Weights of a small GPT-style language model, trained from scratch on English Wikipedia: width 128, 6727 steps.
Each number is 200 + 30 x the weight over the matrix's rms, rounded and kept within 0 to 999. Layers, rows and columns count from 0.

# q: layer 9 attention query, 128x128, rms 0.13, rows 106-127, columns 0-127
# k: layer 9 attention key, 128x128, rms 0.131, rows 106-127, columns 0-127
# v: layer 9 attention value, 128x128, rms 0.146, rows 64-68, columns 0-127
# o: layer 9 attention output (transposed), 128x128, rms 0.15, rows 64-68, columns 0-127
q106,247,209,230,211,187,188,177,216,200,147,201,216,160,161,210,221,195,135,266,189,226,230,182,191,237,218,153,177,212,167,247,205,258,192,201,233,169,183,230,210,238,213,193,137,269,217,169,178,193,185,214,178,189,191,220,202,215,200,224,163,174,172,210,199,237,274,227,196,193,240,213,179,191,238,159,221,177,217,184,222,168,227,173,140,95,195,225,180,223,215,201,166,211,172,219,166,152,206,218,226,185,157,194,167,205,240,184,274,201,226,233,157,234,191,202,184,208,172,188,207,231,147,246,200,183,217,220,245
k106,235,211,229,183,227,223,189,201,243,156,207,190,145,199,203,212,174,153,258,205,254,191,136,193,196,202,176,185,199,172,165,252,189,181,214,202,160,175,196,185,218,203,212,185,215,256,210,181,210,191,190,193,224,174,239,234,208,198,175,169,171,134,196,213,200,211,229,136,233,216,188,118,199,228,217,205,174,202,197,163,227,218,147,200,182,206,222,126,206,241,200,180,166,192,160,201,174,182,260,197,195,244,210,159,257,206,201,250,198,265,222,179,158,206,259,219,240,173,231,224,171,170,187,257,116,191,178,228
q107,180,162,209,192,185,203,190,217,177,234,184,211,176,240,159,177,181,213,191,122,174,219,159,219,194,185,218,195,246,229,207,190,257,263,213,187,170,211,168,255,217,146,225,246,203,201,148,226,218,226,210,187,218,223,165,204,165,219,155,202,202,206,234,225,199,151,189,196,216,165,194,191,187,193,162,183,205,223,187,182,226,135,237,233,182,166,181,245,165,188,258,198,202,189,224,196,202,203,134,199,174,171,156,150,173,219,224,176,192,208,221,216,198,202,141,186,218,188,187,243,189,150,172,171,249,237,218,232
k107,212,132,235,161,223,187,220,212,162,188,150,208,195,224,211,197,232,221,255,206,194,199,172,201,185,239,206,194,239,166,216,183,203,205,219,177,221,153,141,157,203,210,172,207,214,239,174,218,222,198,182,230,192,216,193,224,193,206,209,248,189,181,193,193,172,184,256,204,208,231,179,207,236,198,245,173,197,199,205,177,228,146,191,221,171,255,206,227,212,145,205,140,179,138,217,203,194,264,185,178,190,146,187,179,246,234,230,208,203,145,210,191,178,169,196,179,269,153,185,211,232,167,220,179,218,221,200,221
q108,176,199,209,213,203,196,218,193,234,206,176,259,227,172,176,181,201,208,189,221,200,182,159,270,185,213,247,153,195,215,166,189,178,215,202,154,189,241,178,184,225,182,204,271,159,197,206,226,174,195,209,221,207,250,225,190,150,174,181,236,237,191,174,213,193,195,143,241,229,169,187,211,183,197,228,175,210,179,185,210,172,195,215,204,236,188,154,189,203,189,182,236,257,211,227,205,154,199,226,186,234,228,241,234,161,187,138,190,253,196,208,193,234,171,231,250,200,199,185,228,202,252,206,203,193,215,188,135
k108,212,212,240,214,199,220,216,236,253,213,165,251,174,198,219,188,200,182,163,182,202,143,174,232,149,174,197,184,203,235,171,219,163,224,234,204,203,236,151,202,218,191,179,168,197,222,161,230,202,174,163,229,207,239,201,181,181,190,174,173,230,189,229,201,141,197,181,241,199,170,197,250,199,197,260,141,231,206,237,195,175,180,209,212,205,186,178,214,186,257,200,213,264,174,169,194,209,165,181,159,213,195,196,250,175,199,136,233,205,164,218,235,181,198,190,193,148,179,170,205,184,206,221,256,230,245,178,150
q109,178,167,258,166,194,208,186,209,183,230,152,219,190,201,176,189,207,234,197,166,212,189,232,228,154,205,254,178,191,187,170,206,220,215,204,212,185,168,136,202,241,180,227,227,236,185,216,225,256,184,200,221,203,225,201,203,183,200,168,201,200,195,193,191,172,187,181,223,211,172,165,219,184,207,188,188,179,188,180,187,217,145,208,218,241,189,211,226,179,194,238,195,229,185,217,241,204,231,170,184,207,186,172,184,181,224,164,183,239,196,181,194,198,212,158,202,195,164,195,203,146,209,188,198,225,216,189,186
k109,189,177,230,176,179,170,225,252,188,184,158,219,184,200,198,181,218,226,188,200,249,173,180,235,139,214,231,187,208,163,168,232,217,212,190,232,225,193,183,171,193,192,193,194,211,247,186,224,247,182,212,197,226,205,131,167,213,185,212,187,207,173,233,204,174,184,229,184,213,222,196,200,218,192,257,156,210,192,220,194,210,174,183,219,195,205,226,226,223,227,220,158,245,188,200,228,178,213,172,196,201,148,223,214,231,238,238,229,210,165,210,187,182,203,178,193,182,147,217,173,192,157,255,185,203,224,192,175
q110,158,204,192,229,221,250,166,139,183,207,256,189,228,205,194,205,201,206,172,178,198,202,203,175,193,195,238,179,209,250,176,194,181,200,202,212,240,171,199,217,216,189,210,203,221,174,255,211,234,219,224,188,209,168,195,234,192,209,173,192,243,198,231,180,185,165,219,202,206,168,213,194,192,209,184,201,156,145,196,233,176,214,172,251,185,211,143,200,215,212,198,268,173,242,203,184,227,249,219,211,186,253,173,193,180,200,196,180,145,194,206,274,223,232,219,194,211,231,191,205,191,209,162,198,227,162,211,205
k110,196,199,214,182,214,192,192,218,215,241,202,153,194,200,220,161,180,193,173,191,174,232,203,204,174,158,221,170,187,159,223,213,166,207,197,223,237,212,165,234,155,198,212,161,180,219,233,183,192,205,209,167,242,173,172,201,204,195,222,239,260,229,223,206,177,164,218,221,196,212,212,214,210,176,185,247,186,188,210,161,215,189,212,232,169,212,195,272,181,141,210,184,202,242,218,185,212,193,203,260,170,207,211,182,187,185,193,189,164,149,199,209,242,248,229,150,209,229,190,216,202,207,185,174,261,170,208,224
q111,195,271,159,205,195,254,209,156,238,241,236,186,218,234,157,182,197,192,186,226,226,193,188,173,226,195,210,196,197,253,200,211,161,170,214,181,188,189,230,148,189,187,217,210,180,161,201,186,168,221,180,228,180,189,227,232,177,210,157,206,240,220,212,212,199,140,201,187,210,193,177,161,176,205,208,188,159,166,220,194,168,216,216,204,130,168,176,150,208,215,167,285,183,262,196,193,248,209,258,194,168,250,175,218,181,162,192,206,151,175,224,271,206,207,248,227,197,250,209,219,230,234,162,205,205,167,244,186
k111,175,262,210,187,196,246,224,217,199,265,238,166,253,206,192,194,198,220,181,182,177,247,247,182,248,167,191,197,176,203,226,183,156,195,218,223,203,169,165,195,204,185,194,197,198,172,223,192,182,218,185,245,177,220,216,205,177,244,162,234,215,252,198,204,174,187,221,226,157,174,209,248,175,175,143,213,149,199,222,229,180,177,244,218,155,142,175,195,164,157,206,264,211,242,201,168,215,219,218,197,181,206,161,201,166,177,195,154,158,149,191,270,269,230,208,174,187,273,180,235,182,262,106,185,282,161,241,181
q112,194,175,218,235,272,172,229,208,209,189,160,200,235,218,212,231,245,198,239,193,249,206,253,205,127,167,181,218,231,195,253,189,248,160,123,242,265,196,160,231,185,206,170,226,249,173,179,185,260,148,180,188,238,182,175,194,194,251,240,153,165,202,251,159,143,193,194,168,214,239,161,206,196,197,196,245,275,182,197,200,247,181,161,257,260,208,197,213,166,200,204,154,211,147,173,229,203,197,107,244,157,167,206,127,235,177,272,211,208,209,248,183,247,228,135,175,184,149,200,149,144,194,235,212,253,140,172,236
k112,166,150,203,261,227,146,249,211,160,184,203,201,201,194,194,247,272,269,183,187,195,242,250,197,160,189,216,200,232,165,274,155,264,185,136,147,243,193,276,204,164,205,196,183,229,175,243,188,194,186,188,216,226,219,183,222,200,210,202,160,150,197,216,196,199,209,156,217,227,173,165,193,164,203,161,226,228,182,231,236,223,192,216,225,215,196,228,222,212,146,223,148,218,196,240,186,149,251,154,291,195,224,214,172,184,182,321,168,226,251,194,156,253,155,146,170,177,144,224,121,205,123,190,207,175,210,123,233
q113,207,142,170,213,187,153,218,207,211,175,199,208,191,200,188,189,183,202,218,190,174,205,184,241,224,216,192,260,230,185,233,207,246,238,209,211,175,235,234,206,198,199,172,203,186,201,139,207,170,209,189,201,203,218,167,167,208,184,186,185,147,205,189,211,214,201,167,186,170,237,199,199,211,187,233,208,215,279,169,187,219,239,231,194,185,198,202,213,165,213,224,182,197,179,202,169,176,153,142,190,198,178,187,177,218,209,225,214,221,205,247,176,185,182,150,167,212,196,200,231,244,167,197,180,216,246,207,191
k113,232,181,172,233,215,208,202,175,197,204,187,205,198,213,196,268,221,219,242,172,204,200,191,204,205,245,180,253,237,251,242,182,214,169,253,158,182,176,185,184,221,221,191,227,194,180,177,197,199,196,157,206,153,205,247,209,202,175,154,175,158,153,123,184,207,199,195,224,188,209,187,178,201,227,218,181,197,211,188,181,218,229,192,191,189,233,174,178,219,213,200,201,173,162,211,220,209,227,176,147,217,171,184,156,211,204,180,230,239,182,181,175,176,152,165,190,246,195,199,247,277,179,242,237,185,240,211,204
q114,197,226,180,198,193,211,248,225,244,235,165,201,219,205,178,169,172,160,181,241,225,219,193,249,186,194,151,87,179,162,188,196,161,206,142,139,150,196,199,223,177,191,245,278,165,186,171,153,159,207,185,180,232,231,214,226,151,242,212,211,242,196,217,248,157,193,169,192,189,177,243,204,209,189,217,190,194,186,216,194,173,186,201,211,176,192,204,151,195,202,195,232,243,233,267,183,176,210,225,217,176,201,223,207,196,204,188,197,206,215,229,242,239,196,182,230,175,203,187,220,141,259,168,233,223,173,214,182
k114,157,190,233,224,237,192,257,236,210,200,203,260,199,193,217,192,210,182,216,192,204,235,243,274,234,149,163,165,178,181,197,168,179,175,166,214,130,167,197,179,187,176,180,191,215,231,183,257,185,219,190,231,225,185,205,222,170,285,205,214,230,203,252,189,194,235,177,238,154,170,175,260,203,189,180,176,167,216,259,222,163,178,231,209,217,172,228,151,198,145,187,245,249,217,198,133,167,145,234,187,186,222,180,287,229,240,171,154,208,169,209,235,208,173,212,214,169,195,186,189,131,191,164,242,254,219,197,192
q115,198,222,198,147,174,198,219,239,200,243,234,187,168,211,237,218,166,204,169,150,170,202,201,186,206,197,179,212,217,197,186,193,240,184,204,203,165,177,190,248,189,202,176,183,187,245,188,197,189,236,184,246,170,160,206,232,176,166,184,170,176,218,212,143,201,197,252,203,163,160,199,187,185,178,203,158,178,244,183,179,227,137,245,235,167,200,236,222,240,207,217,195,176,162,218,186,226,181,182,186,160,171,154,190,203,222,207,226,204,167,182,201,174,243,207,194,176,205,228,249,202,215,193,200,302,213,216,222
k115,199,169,151,205,167,200,212,169,124,214,237,183,257,177,176,214,220,209,195,183,172,244,194,199,213,203,193,215,225,172,139,211,196,200,246,240,196,179,203,191,226,206,202,196,206,210,195,222,182,219,262,205,182,173,163,255,187,238,221,191,187,195,160,195,263,206,213,186,180,167,196,173,211,207,173,234,203,193,177,206,211,176,194,215,163,202,187,241,228,252,172,219,154,148,213,182,186,218,221,180,212,137,134,184,216,239,236,266,205,141,216,225,211,245,197,199,209,195,239,231,213,163,190,140,201,149,236,255
q116,194,214,188,157,122,191,198,172,222,264,155,201,232,190,158,176,147,219,176,227,135,211,205,209,225,262,244,185,167,250,158,236,170,225,217,231,182,166,205,211,215,166,215,266,168,190,196,203,218,207,174,222,209,210,221,185,155,175,158,174,185,228,207,198,166,162,209,217,211,151,205,237,200,195,194,141,146,214,175,197,192,189,232,232,145,190,172,226,189,214,230,232,158,213,206,269,195,206,180,207,202,199,191,208,225,211,204,142,182,212,231,224,224,198,194,186,213,213,198,260,203,222,139,153,199,182,186,189
k116,180,202,184,174,191,187,200,191,185,220,159,212,254,217,202,216,216,221,216,166,181,233,239,232,218,241,233,194,190,228,128,197,176,180,245,276,222,175,180,181,174,219,168,171,213,188,201,215,222,174,208,251,254,215,183,211,159,175,183,215,167,201,191,162,215,184,236,261,175,163,163,252,211,200,197,146,173,180,190,216,207,192,208,204,196,222,124,248,165,216,209,234,168,214,169,215,216,177,207,162,192,132,213,212,237,237,176,150,168,164,173,209,229,170,188,173,212,259,207,260,211,194,175,216,242,212,235,178
q117,185,237,242,127,147,226,181,172,190,195,229,180,144,266,170,199,197,251,213,159,226,174,145,145,215,211,280,209,228,210,156,272,199,221,239,213,212,197,211,129,224,195,200,156,196,217,193,217,204,225,231,198,209,180,196,185,219,184,136,193,221,210,167,211,204,151,205,199,307,172,200,201,185,185,186,173,176,198,179,177,194,202,238,190,161,105,183,187,221,277,236,244,173,222,195,230,209,265,265,184,219,181,200,158,149,213,166,236,156,137,202,232,148,198,181,200,148,249,197,190,167,189,231,205,205,240,274,241
k117,194,260,223,78,229,245,173,171,191,176,214,153,223,238,190,169,196,245,261,216,200,180,198,216,190,204,209,167,173,188,209,248,218,228,222,264,253,170,147,214,225,205,215,199,212,203,191,165,225,221,196,171,156,220,183,164,163,196,201,253,221,231,181,202,152,164,308,170,165,263,230,183,221,147,181,154,125,172,192,219,226,213,211,164,211,146,145,206,239,239,211,199,226,176,181,186,196,197,209,208,203,123,216,230,148,240,258,230,159,129,235,228,214,218,186,188,218,262,145,210,188,251,162,176,239,170,285,195
q118,196,176,225,202,206,196,194,144,201,145,176,231,241,152,152,187,243,181,190,244,212,191,158,211,197,195,226,197,184,218,211,210,199,201,192,208,231,200,229,171,220,202,231,211,201,179,213,204,200,207,250,218,211,197,215,144,217,206,200,213,183,168,186,232,239,195,199,214,235,212,187,182,207,240,194,229,212,168,181,229,157,269,165,166,242,201,172,175,188,190,173,187,196,212,167,221,178,185,217,206,242,214,251,216,182,196,175,181,214,223,209,192,194,183,189,220,238,203,178,155,235,206,231,210,113,207,174,171
k118,227,224,264,188,204,235,177,235,265,199,188,196,145,206,224,172,211,205,175,197,239,141,144,155,169,187,230,203,202,239,208,191,219,195,171,162,198,207,190,213,180,185,194,188,199,185,209,158,218,201,183,229,231,214,236,160,192,147,173,179,193,192,214,202,178,189,202,192,228,205,219,207,194,205,214,184,218,215,200,212,197,249,192,200,239,204,194,162,191,209,202,165,230,237,188,247,208,162,181,206,195,229,243,202,150,152,146,179,203,281,211,173,157,176,172,201,219,220,171,206,179,245,207,285,172,239,207,139
q119,149,210,182,190,193,217,207,212,204,189,252,198,208,252,196,218,177,210,253,202,198,249,242,231,191,214,142,158,171,169,112,156,215,198,172,204,144,192,160,176,187,183,247,158,201,190,180,199,199,220,182,175,233,199,183,232,191,270,214,229,208,229,201,231,207,209,191,202,193,227,171,169,204,174,159,204,190,167,210,193,231,205,176,194,229,181,196,148,198,214,195,187,202,187,231,207,153,184,201,178,199,160,187,220,203,232,212,206,218,223,193,204,155,224,200,184,199,165,215,182,145,208,143,203,210,227,230,205
k119,155,159,166,159,216,191,240,234,177,196,219,226,217,214,197,194,178,185,249,219,198,186,197,221,229,219,165,203,201,183,215,223,241,236,129,213,133,201,166,194,189,170,197,183,200,256,156,211,218,225,202,183,219,160,174,186,216,203,203,207,207,253,233,218,185,221,211,150,178,234,183,183,211,184,194,188,160,237,208,227,206,203,172,213,141,209,226,163,189,144,221,235,218,179,182,188,190,159,189,193,184,219,180,224,215,226,212,187,202,273,237,183,180,221,202,190,187,178,200,232,192,130,215,215,216,249,214,168
q120,166,205,222,247,233,173,181,174,179,168,168,218,242,192,180,187,228,195,238,232,207,202,161,228,169,197,241,200,197,206,168,206,173,206,194,179,214,230,203,200,221,194,223,199,207,168,212,225,209,157,218,176,212,240,187,192,183,220,224,246,219,186,197,226,233,219,160,246,242,193,191,179,194,219,168,223,212,143,222,227,191,226,182,177,231,202,177,193,178,160,191,182,203,213,183,227,173,219,198,197,255,227,237,225,193,181,203,163,236,225,185,206,200,184,234,228,203,192,181,168,198,176,190,191,130,195,173,165
k120,190,198,233,175,196,204,195,231,244,160,149,208,154,226,226,169,163,177,200,218,216,130,155,175,174,227,220,197,198,216,201,209,196,220,181,155,211,226,193,211,192,188,190,187,197,220,196,189,224,179,184,201,222,221,220,166,241,153,211,199,213,215,218,214,143,204,178,218,243,226,224,248,206,194,238,178,214,208,213,195,217,212,189,207,213,206,210,193,163,174,214,154,231,214,207,231,210,192,184,215,206,225,257,218,196,180,182,192,196,248,208,183,168,207,199,183,154,180,160,187,175,200,219,219,205,225,152,157
q121,200,168,227,242,270,261,213,191,186,149,194,209,191,224,188,199,237,218,254,182,260,192,213,187,160,168,229,233,223,203,226,192,223,196,228,193,220,220,121,155,226,216,215,185,229,180,206,213,218,170,196,162,194,233,166,192,219,209,168,218,238,196,192,242,180,199,127,175,248,300,166,187,182,209,185,259,249,149,236,171,221,214,159,178,244,232,210,228,189,183,201,184,212,189,203,198,225,214,187,167,223,180,217,184,199,173,193,239,207,195,185,179,185,167,193,207,188,141,193,142,185,195,220,196,179,196,184,216
k121,180,198,247,194,219,185,219,217,205,212,190,191,154,228,202,170,220,236,225,224,208,162,213,161,167,180,191,197,200,194,292,213,230,228,177,153,213,234,173,187,183,204,216,235,196,197,198,179,218,202,141,183,165,233,185,147,182,210,193,212,206,207,252,245,138,203,208,174,229,245,223,177,185,190,250,162,207,207,218,201,213,217,212,185,186,170,231,191,192,200,198,129,265,218,214,206,226,240,163,211,215,230,254,207,186,143,259,171,199,201,207,198,191,144,180,177,166,157,194,126,222,200,218,195,165,214,128,175
q122,194,193,202,257,224,183,199,202,189,196,226,232,222,185,205,257,205,152,267,225,232,247,182,206,183,170,133,136,232,196,222,174,253,188,125,215,213,172,211,250,198,215,201,174,259,189,190,158,215,181,224,154,236,143,218,241,185,237,240,162,239,167,267,203,187,236,234,205,208,221,222,163,192,223,170,242,225,146,189,236,183,205,153,194,172,224,178,138,226,174,171,211,202,189,251,175,167,191,214,232,140,187,215,153,199,224,224,248,173,217,236,220,231,243,206,191,201,154,166,183,181,188,225,248,203,198,204,234
k122,195,158,262,197,244,209,206,231,242,199,210,190,132,168,225,197,199,156,209,217,210,215,136,205,186,198,148,141,229,141,190,215,195,209,160,180,201,182,212,195,159,201,192,135,200,271,234,181,220,208,217,171,274,155,256,260,205,221,204,169,228,166,239,209,175,218,214,176,216,197,182,168,196,224,185,265,182,211,202,190,204,192,176,232,176,221,250,172,206,113,199,149,219,198,217,187,160,166,261,268,189,278,193,181,218,200,228,214,189,253,219,187,201,209,251,185,228,145,200,192,170,178,211,254,173,217,131,237
q123,197,138,214,237,227,179,221,262,178,214,178,213,173,223,236,214,191,175,227,138,198,215,196,232,176,179,181,198,257,196,196,159,281,203,185,223,187,190,139,265,208,200,184,213,240,211,155,200,219,185,199,198,189,180,191,240,180,229,205,201,209,194,243,151,202,200,204,204,180,192,202,209,197,196,203,202,234,212,197,198,235,123,200,216,212,209,196,214,186,184,228,182,226,180,240,180,187,187,131,200,147,157,168,145,183,234,194,228,244,186,201,171,196,223,163,197,188,157,211,241,176,184,216,188,312,209,227,229
k123,209,129,194,219,195,184,239,214,170,186,181,214,173,186,192,210,241,186,224,208,210,208,159,232,180,229,158,177,246,152,224,207,215,209,215,181,201,201,195,179,213,198,210,186,222,253,189,201,193,193,208,201,198,176,204,247,230,213,210,162,196,150,213,209,216,198,194,170,228,200,152,155,198,227,238,222,242,208,215,156,213,138,188,224,160,247,224,227,238,178,197,141,190,151,219,192,159,253,195,215,195,180,181,150,252,252,244,274,226,145,227,169,186,187,196,179,219,95,216,205,220,108,257,181,210,212,173,255
q124,229,128,231,194,196,181,136,147,168,157,203,226,189,156,201,221,216,200,196,149,146,193,196,184,232,206,240,253,213,233,203,206,219,223,257,253,229,209,207,196,234,213,184,182,232,229,243,269,234,201,236,214,151,184,194,164,253,140,169,221,153,160,176,167,233,223,209,226,194,198,202,214,206,222,178,202,183,226,175,237,178,226,196,191,212,220,192,249,190,218,212,189,201,165,164,182,208,206,177,185,215,217,193,196,193,207,158,200,194,208,184,176,204,184,211,168,255,220,193,181,256,153,248,156,156,247,171,196
k124,263,199,199,193,183,205,138,189,237,178,173,156,153,211,208,193,195,179,191,195,217,147,137,171,146,215,202,221,224,214,179,247,200,211,250,211,249,222,176,218,210,205,220,195,178,193,197,187,227,194,202,173,202,180,196,161,213,116,186,181,194,176,203,197,205,170,202,166,224,233,214,162,216,219,257,214,233,187,148,142,222,236,158,200,210,248,174,238,208,285,193,153,157,200,166,252,222,234,159,185,187,190,222,142,197,155,159,261,213,220,187,175,146,211,190,217,257,206,217,211,257,229,256,211,151,222,199,204
q125,216,165,224,198,230,226,246,212,215,217,133,220,194,206,157,173,226,174,180,174,261,192,171,209,175,178,191,183,232,203,225,213,231,160,179,182,202,204,133,194,203,196,250,267,190,194,191,156,187,225,244,205,218,200,216,177,152,218,146,206,246,193,216,256,180,148,176,155,227,204,191,203,189,208,231,206,251,227,187,166,202,167,204,216,205,189,178,177,217,197,191,235,230,187,268,218,233,190,212,186,132,148,232,181,195,184,171,240,199,190,237,186,199,180,152,265,222,167,197,212,163,248,231,211,226,188,209,243
k125,173,171,266,178,215,207,232,218,203,248,205,243,178,201,193,193,296,241,204,205,192,207,231,190,172,162,184,182,206,192,230,169,228,195,220,162,175,173,164,167,159,216,191,234,241,196,189,195,206,236,173,262,182,257,204,195,152,276,171,198,197,185,237,210,216,199,219,203,181,189,146,191,162,206,179,153,202,204,238,242,183,176,237,216,235,160,180,151,232,179,172,169,259,176,228,190,192,156,161,236,198,199,174,227,178,179,259,160,202,179,219,214,195,124,159,195,202,167,219,164,184,234,163,229,219,191,189,199
q126,226,195,143,214,186,194,201,173,248,228,179,186,179,224,196,179,166,166,172,199,139,224,129,207,272,251,156,178,233,247,205,176,188,207,179,228,200,225,206,245,146,187,197,240,151,229,161,148,116,228,183,195,214,178,238,203,114,196,191,183,207,224,250,215,205,163,209,206,202,158,241,197,226,170,224,163,212,229,191,206,200,208,206,208,160,231,107,166,224,197,172,228,189,215,238,188,216,174,242,217,112,158,205,189,210,206,184,202,141,201,264,191,205,194,211,208,229,218,192,285,206,193,198,202,202,188,248,227
k126,207,177,197,190,274,208,196,160,215,265,200,242,209,191,198,257,214,153,199,184,124,272,214,255,258,243,151,178,205,245,214,149,170,189,236,215,195,180,178,185,199,210,195,206,191,191,192,225,169,211,174,234,229,192,272,254,168,246,171,189,203,215,192,189,238,196,211,261,171,174,145,214,192,210,184,172,204,210,196,214,194,196,188,196,183,247,106,170,219,167,193,249,171,150,209,168,192,168,229,200,183,166,168,177,204,200,149,175,175,179,211,192,218,155,223,172,277,237,202,257,216,223,134,244,211,190,253,216
q127,187,248,205,193,200,240,185,135,200,210,230,189,237,174,143,199,213,207,179,250,217,196,191,149,200,189,219,194,170,233,210,232,146,171,223,175,226,199,229,149,208,195,222,200,183,169,262,222,198,228,201,235,187,192,200,202,193,189,163,224,196,201,184,232,199,161,212,192,216,203,179,171,180,221,207,214,158,163,198,197,170,240,188,204,170,203,197,182,198,211,148,256,173,241,174,210,256,204,242,201,204,256,194,227,199,163,192,175,164,214,196,244,207,207,233,218,236,240,195,176,234,240,179,214,151,170,173,172
k127,188,248,244,192,159,229,191,210,227,227,226,161,228,201,208,175,190,228,177,179,194,210,235,130,215,145,220,217,175,224,199,204,166,203,199,220,213,199,181,218,179,196,201,217,196,172,242,179,197,226,202,220,215,230,186,160,197,205,199,237,209,238,210,204,176,187,217,223,175,171,232,244,195,191,174,191,158,207,188,211,196,227,241,209,202,152,190,204,147,196,193,233,201,259,186,207,243,185,199,227,197,230,205,218,146,151,186,125,181,208,167,252,230,236,180,185,199,269,193,199,170,279,142,196,244,171,218,168
v64,216,208,296,165,213,262,235,222,230,196,184,152,177,178,164,179,218,169,172,192,251,192,238,242,191,228,249,172,197,164,228,272,266,132,121,198,289,148,219,247,272,130,267,174,264,203,235,201,213,165,187,195,149,204,189,202,225,118,150,196,219,204,189,217,171,177,203,200,224,145,137,222,136,199,191,218,203,213,229,179,143,179,183,166,170,155,289,204,243,148,223,152,186,201,186,218,201,231,114,212,196,203,181,183,242,196,199,149,298,222,218,203,252,117,194,138,210,214,210,159,188,216,207,254,205,185,178,225
o64,226,158,250,120,212,269,196,214,164,213,202,185,136,174,256,162,233,190,166,178,150,245,175,232,210,200,209,165,221,227,189,203,234,154,180,202,191,157,208,226,161,165,216,190,213,195,186,208,145,198,217,240,169,151,227,209,163,231,139,223,222,256,145,167,237,195,162,206,244,156,238,199,292,178,201,215,259,225,294,203,174,211,229,210,209,190,145,192,194,262,139,215,206,149,260,195,190,232,215,176,189,154,213,269,195,249,110,160,134,203,225,192,194,159,225,178,231,197,237,219,222,232,212,168,154,154,185,183
v65,176,142,150,247,221,130,208,164,203,221,239,211,213,178,149,211,195,233,245,210,191,151,216,199,193,214,204,144,231,189,226,183,179,256,162,251,200,212,167,174,197,213,195,219,231,199,227,227,225,211,182,208,212,194,194,239,173,216,201,182,264,189,208,235,169,168,218,169,227,218,202,216,198,250,234,197,206,138,192,230,206,208,173,178,158,218,144,211,136,196,182,217,278,184,251,169,224,217,250,198,165,226,197,215,247,212,185,203,116,191,229,204,196,234,251,196,210,155,189,171,198,151,173,195,229,218,254,190
o65,177,185,169,144,178,135,206,145,206,193,229,217,218,197,94,243,179,207,183,238,192,160,196,232,189,220,201,221,167,190,220,271,192,182,175,233,204,307,226,220,167,180,185,253,201,161,260,212,161,191,221,112,271,169,167,136,206,194,189,173,150,249,164,280,210,178,190,239,210,166,217,227,176,243,193,194,247,237,154,162,202,219,214,216,182,173,191,212,207,244,181,189,208,190,159,179,202,229,214,207,213,191,236,211,227,157,206,215,177,212,168,207,185,206,208,195,183,237,196,164,240,213,241,144,205,274,193,268
v66,241,210,181,178,165,217,196,210,167,154,195,217,183,236,242,201,200,151,197,202,163,234,146,159,198,222,179,272,238,227,205,195,244,192,218,177,167,198,231,169,196,203,146,222,164,217,150,190,171,145,201,198,153,210,180,174,198,175,170,200,182,233,189,151,230,227,163,228,190,182,189,191,177,154,194,190,221,222,214,207,177,207,244,212,186,204,232,203,221,276,155,216,160,168,229,178,153,178,173,196,211,201,189,162,159,200,192,191,264,196,222,201,213,176,170,205,172,204,225,255,259,239,248,192,202,182,183,222
o66,188,212,239,217,186,203,158,175,192,194,220,184,205,201,256,197,202,217,159,172,219,216,215,181,237,128,209,151,231,204,218,218,209,242,203,196,213,138,199,177,284,207,189,180,224,209,154,181,199,203,190,228,199,218,226,244,231,189,217,209,197,172,217,150,175,227,215,154,211,175,213,187,200,188,175,202,144,176,231,252,160,181,199,163,213,212,195,180,216,184,229,245,221,221,191,181,174,207,225,243,215,235,154,168,150,202,200,185,224,218,201,233,245,193,189,230,245,176,223,202,149,167,137,223,231,160,216,189
v67,152,210,154,214,197,231,250,196,252,232,185,188,210,217,251,195,259,281,162,252,210,170,204,257,200,196,122,204,110,205,209,183,104,175,252,198,180,193,166,194,206,206,167,259,207,150,167,208,179,223,142,224,205,202,242,124,193,318,186,222,185,214,156,159,193,180,143,161,111,160,210,226,215,133,233,171,197,209,234,182,176,221,183,199,253,215,160,185,168,203,201,246,223,277,144,182,211,160,154,182,235,199,198,232,182,161,204,159,151,173,228,270,194,256,161,284,181,233,197,188,201,235,220,214,220,202,186,164
o67,210,179,170,226,195,181,150,220,157,173,211,219,208,184,188,229,220,163,220,153,204,228,192,117,168,197,173,228,206,180,183,166,193,230,182,270,205,167,164,212,202,251,181,179,184,211,243,256,284,228,231,183,171,178,168,233,204,213,253,159,217,207,211,181,229,247,237,211,167,238,181,161,128,220,200,190,178,190,187,209,199,196,185,163,220,236,218,198,206,143,216,180,153,186,165,210,226,175,130,214,244,225,192,172,141,212,249,214,260,214,195,157,198,230,189,209,223,254,219,144,162,154,232,226,218,193,239,242
v68,230,166,198,264,192,198,199,228,170,237,248,196,208,180,144,186,164,163,222,158,177,182,244,120,168,187,236,196,274,186,244,203,249,224,120,249,171,210,191,198,168,191,216,212,230,249,234,168,268,220,240,190,155,240,149,254,194,168,202,177,242,209,263,221,185,184,252,215,228,254,185,164,200,208,212,221,186,177,173,235,214,160,218,216,115,197,255,211,152,203,180,181,265,169,254,210,214,217,213,196,141,228,167,183,191,218,213,206,190,184,195,150,225,210,208,170,207,149,207,244,224,184,172,215,229,196,232,162
o68,210,223,238,147,180,230,197,194,242,211,190,211,213,213,161,201,143,188,137,295,172,201,181,238,220,207,213,235,203,246,228,248,173,167,233,164,194,266,301,202,200,148,238,250,210,201,190,138,137,164,211,191,233,208,192,163,211,122,163,184,168,215,184,230,145,171,181,210,273,144,215,222,256,215,188,173,272,223,154,187,228,201,212,227,199,185,176,225,218,247,189,187,229,176,175,193,170,190,282,199,164,157,209,226,279,144,176,215,171,195,182,210,182,181,216,212,189,140,161,279,233,199,205,170,152,229,157,182